config = dict(
    n_layer=9,
    d_model=160,
    n_head=2,
    n_kv_head=2,
    head_dim=64,
    d_mlp=960,
    vocab_size=3020,
    activation='squared_relu',
    norm='rmsnorm',
    norm_place='pre',
    norm_eps=1e-06,
    positions='rope',
    rope_base=32200.0,
    rope_fraction=1.0,
    qk_norm=True,
    attn_scale=0.197,
    bias='none',
    tie_embeddings=False,
    parallel_block=False,
    extras=['some layers without attention', 'local attention windows', 'gated attention', 'value embeddings', 'value residuals', 'hashed n-gram embeddings', 'a smear gate', 'an embedding shortcut', 'learned residual scales', 'skips across layers', 'capped logits'],
    init='normal',
    init_std_qkv=0.0498,
    init_std_o=0.0,
    init_std_up=0.0498,
    init_std_down=0.0,
    optimizer='muon_variant',
    lr=0.0101,
    lr_mult_down=1.5,
    beta1=0.93,
    lr_head=0.00809,
    warmup_steps=36,
    schedule='cos',
    final_lr_fraction=0.0,
    batch_tokens=65536,
    seq_len=1024,
    doc_mask=True,
    train_tokens=267100000,
    steps=4076,
    dataset='wikipedia_en',
)
Each number is 128 + 32 x the weight over the matrix's rms, rounded and kept within 0 to 255. Layers, rows and columns count from 0.

# layer 6 MLP up, 960x160, rms 0.154, rows 352-368, columns 0-39
[[132  50 135 117  91 135 169  97 131 164 113 104 125 131 111 170  97 111 161  82  97 106  58 131 166  82 106 148 169 157 133 172 114 140 190 169  86 170 123 163]
 [138 135 161 134  98 125 134  91 143 142 115 101  76 101  95  73 157 114  61 103 132 176  79 112 166 163 159 198 149 109 158 125 147 103 109 118  15 116 161 142]
 [118 118 169 120 107 104 177 155  96 159  97 112 140 137 119 146 104 102 139  93  79 135  95 117 112  98  62  87 179 141 130  69  90 131  74 183  92 172  86 141]
 [112  87 101 134 123  58 114 159 170 152 114 126 132 175 149  47 151 164 118 126 165  88 165 131 120 146 130 124 178 148  56 146 147 189 107 124 151 115  76 128]
 [140 136 111 115 151 116 104 164 204 112 136 126 121 161 189 126 108 113 138 167 165  72 106  79 100 143 100 149 158 150 110 114 108 120 104 102 149 147  85 143]
 [101 137 182  86 138 155 167 164 135 139 103 130 121 164 145 116 159  77  83 194  71  67 164 155 145 104 139 168 120 141 134 186 109 178 152 113  44 160 122 123]
 [100 139 174  87 172  47 168 132 148 177 113 166 145 112 158 110  66 160 137 141  90 157 133  90 127 119 115 141 116 146 139 112 153 149 128 108  84 118 117 225]
 [134 163 114  73 140 116 164 125  99 143 188 182 105 102 101 158 149 151 119  77 136 107 110 163  99 174 119 137 124 106 145 117 123 176 143 128 186  85 105 153]
 [139 127 157 146 147  74 163 159 168  83 118 111 118 173 177 109 106  85 129  95 174 124 100 132 125 117 115 138 133 149 132 120 138 151 136 139 153 159 190 142]
 [ 93 122 154 165 141  87 153 142 123 113 151 122 142 130 154 126 137 145  83  64 136 108 132 120 105 121 109 117 138 139 132 110 141 179  83 131 142 150 167 164]
 [131 179  97 140 136 122 127 110 134  99 108 105 148 121 132 165 132 169 133 100 126 129 110 146 161  97 100 168 132  74 144 101  97 141  97 140 103 157 132 219]
 [151 114  90 116  99 176 138 107  70 143 142 164 108  96 130  72 130 149 124 102 138 129 109 129 136  94  95  98 208 146 128 136  72  76 158 116 164 105 122 129]
 [ 89  94 122  91 122 152 129 131 137 120 117 135 134 100 146 142  99 175  70  73 113 123 123 135 183 113  97 141 137  71 135  95 118 157 103 123 126 137 134 116]
 [138 128 126 142 116 100 141 137 124 169 106  66 189 161 118 186 162 182 165 124 149 133  52 203 156 120 109  95 160 121 163 112 119 125 143 129 110 120 171 153]
 [123  96 109 114 115 151  97 159 173 167 123 114 142 150 106 147 105 107  83 112 138 114 174  23 120 142 101 134 115 191  98  72 141  95  84 130 171 152 159 157]
 [110 112 138 114 121 111 162 161 159 119 137 113 133 134  80 134 159 137  90  91 118  71 163  82 180 126 134 125  91  69 142  47 109 104  98 185 145 145 138 130]
 [ 39 114 107  64  89 118 112 106  95 108 142 165 125  89  89 184 127 118 167 128 101 135  82 145 145 100  93 182  93 150 139 135 186  91 120 107 105 116  83 158]]
# layer 6 MLP down (transposed), 960x160, rms 0.0886, rows 352-367, columns 0-39
[[119  83  91  68 126 115 155 115 106 115 120 154 134 123 125 202 181 100 147  96  96  45 139 156  84 170 125 124  78 122 173 102 121 127  94 159 173 131  94 131]
 [127 203 197  97 119 133  51  64 199 223 174  96  91 119 144 165 120 122 112 168 173 100 117 145  81  16 137 108 123 140 119  97 111 132 153 137 120  79 139  80]
 [128  85 162 101 163  94 153 161  93 129 103 127 134 180 103 109 159 127 167  92  99 124 183 119 135 153 101 142 189 126  79 125 117 172 105 160 120  97  85 175]
 [ 89 112 171 167 136 125 144 163 159 151 128  92 161 142 160 125 180 104 113 183 123 114  49 158 152 130 119  79  99 145 138 104  91 143  94 161 151 144 131  89]
 [132 142 111 120 153 155 148 165 112 110 129 157 156 130 116 152 139  69 167 149 126 121  93  69  83 196 126 128 109 151 160 137 166 163  88  93 173 145 104 175]
 [ 30 161 117 127 165 122 128 165 155 119 102  88 120 128 157 149 104 148  93 155 114  63 184 150 150 137 132  84 135 139 176 163 154 128  98  90 128 126  91 111]
 [146 171 155 125 115  77 187 133 154 138 130 128  59 115  92 128 152 200 168  96  80  89 127 165 120 168  84 155 140 182 157 174 133 153 149 109 133 146 125 145]
 [100 122 137 126  81 106  63 110 117  96 120 144 162 162  97 117 123 110 129 175 128 135 109  88 166  83 117 154 106 125 115 152 139  68 125 136  66 136 148 127]
 [186 140  93  73 142 161  56 184 101 165  68 120 150 158 119 117 109 113 116 120 111 189  63  97 144 153 140 121 105 171 125 137 170 125 135 106 169 115 158 127]
 [ 92  82 132 172 107 101 138 176 128 116 147 163 107 155 128 129 165  96  65 123 155 138 174 113 153 170 143 103 162 117 176  89 138 159 129 165 118 125 130 142]
 [190 116 120  94 212 150 117  83 138 142 188 144 124 157 100 147 160  33 140 110 160 171 161  97  97 103  99 167 112  72 145 135  59 155 104 106 143 117 149 128]
 [165 143 195 137 138 128  82 115 168 222 149 167 138 167 108 116 162 119 152  77 205  86 135 129 125 175 118 145  98 188 135 101 111  85 110 152 103 123 130 146]
 [ 41 128  84 150  83 158 128 111  88 181 158  73 113 149 130 119 108 153  78 139 126 168 112 112 113  98 202 110  59 162  87 109 180 151 168 135 116 169 177 129]
 [ 88 152 186 115 152  90 126 149 156 158 206 168 129 188 121 162 120 130 191 148  97 110 181 158 144 156 175 108 137 136 199 153  61 126 126 136 143 143 165  94]
 [163 105 112 121 160 116 130 184 167 154 155 173  55 151 112 104  62 111  91 144 120  85 136  77 121 132 157 144 102 119 152 118 188  80 120 171 135 116 125 154]
 [118 129 102  74  79 167 106 172 112 149 164  99  97 130 120 121 115 102 121 143 216 103 154  75 136 172  93 150 157 165 187  85 152 113  66 145 150  75 102 115]]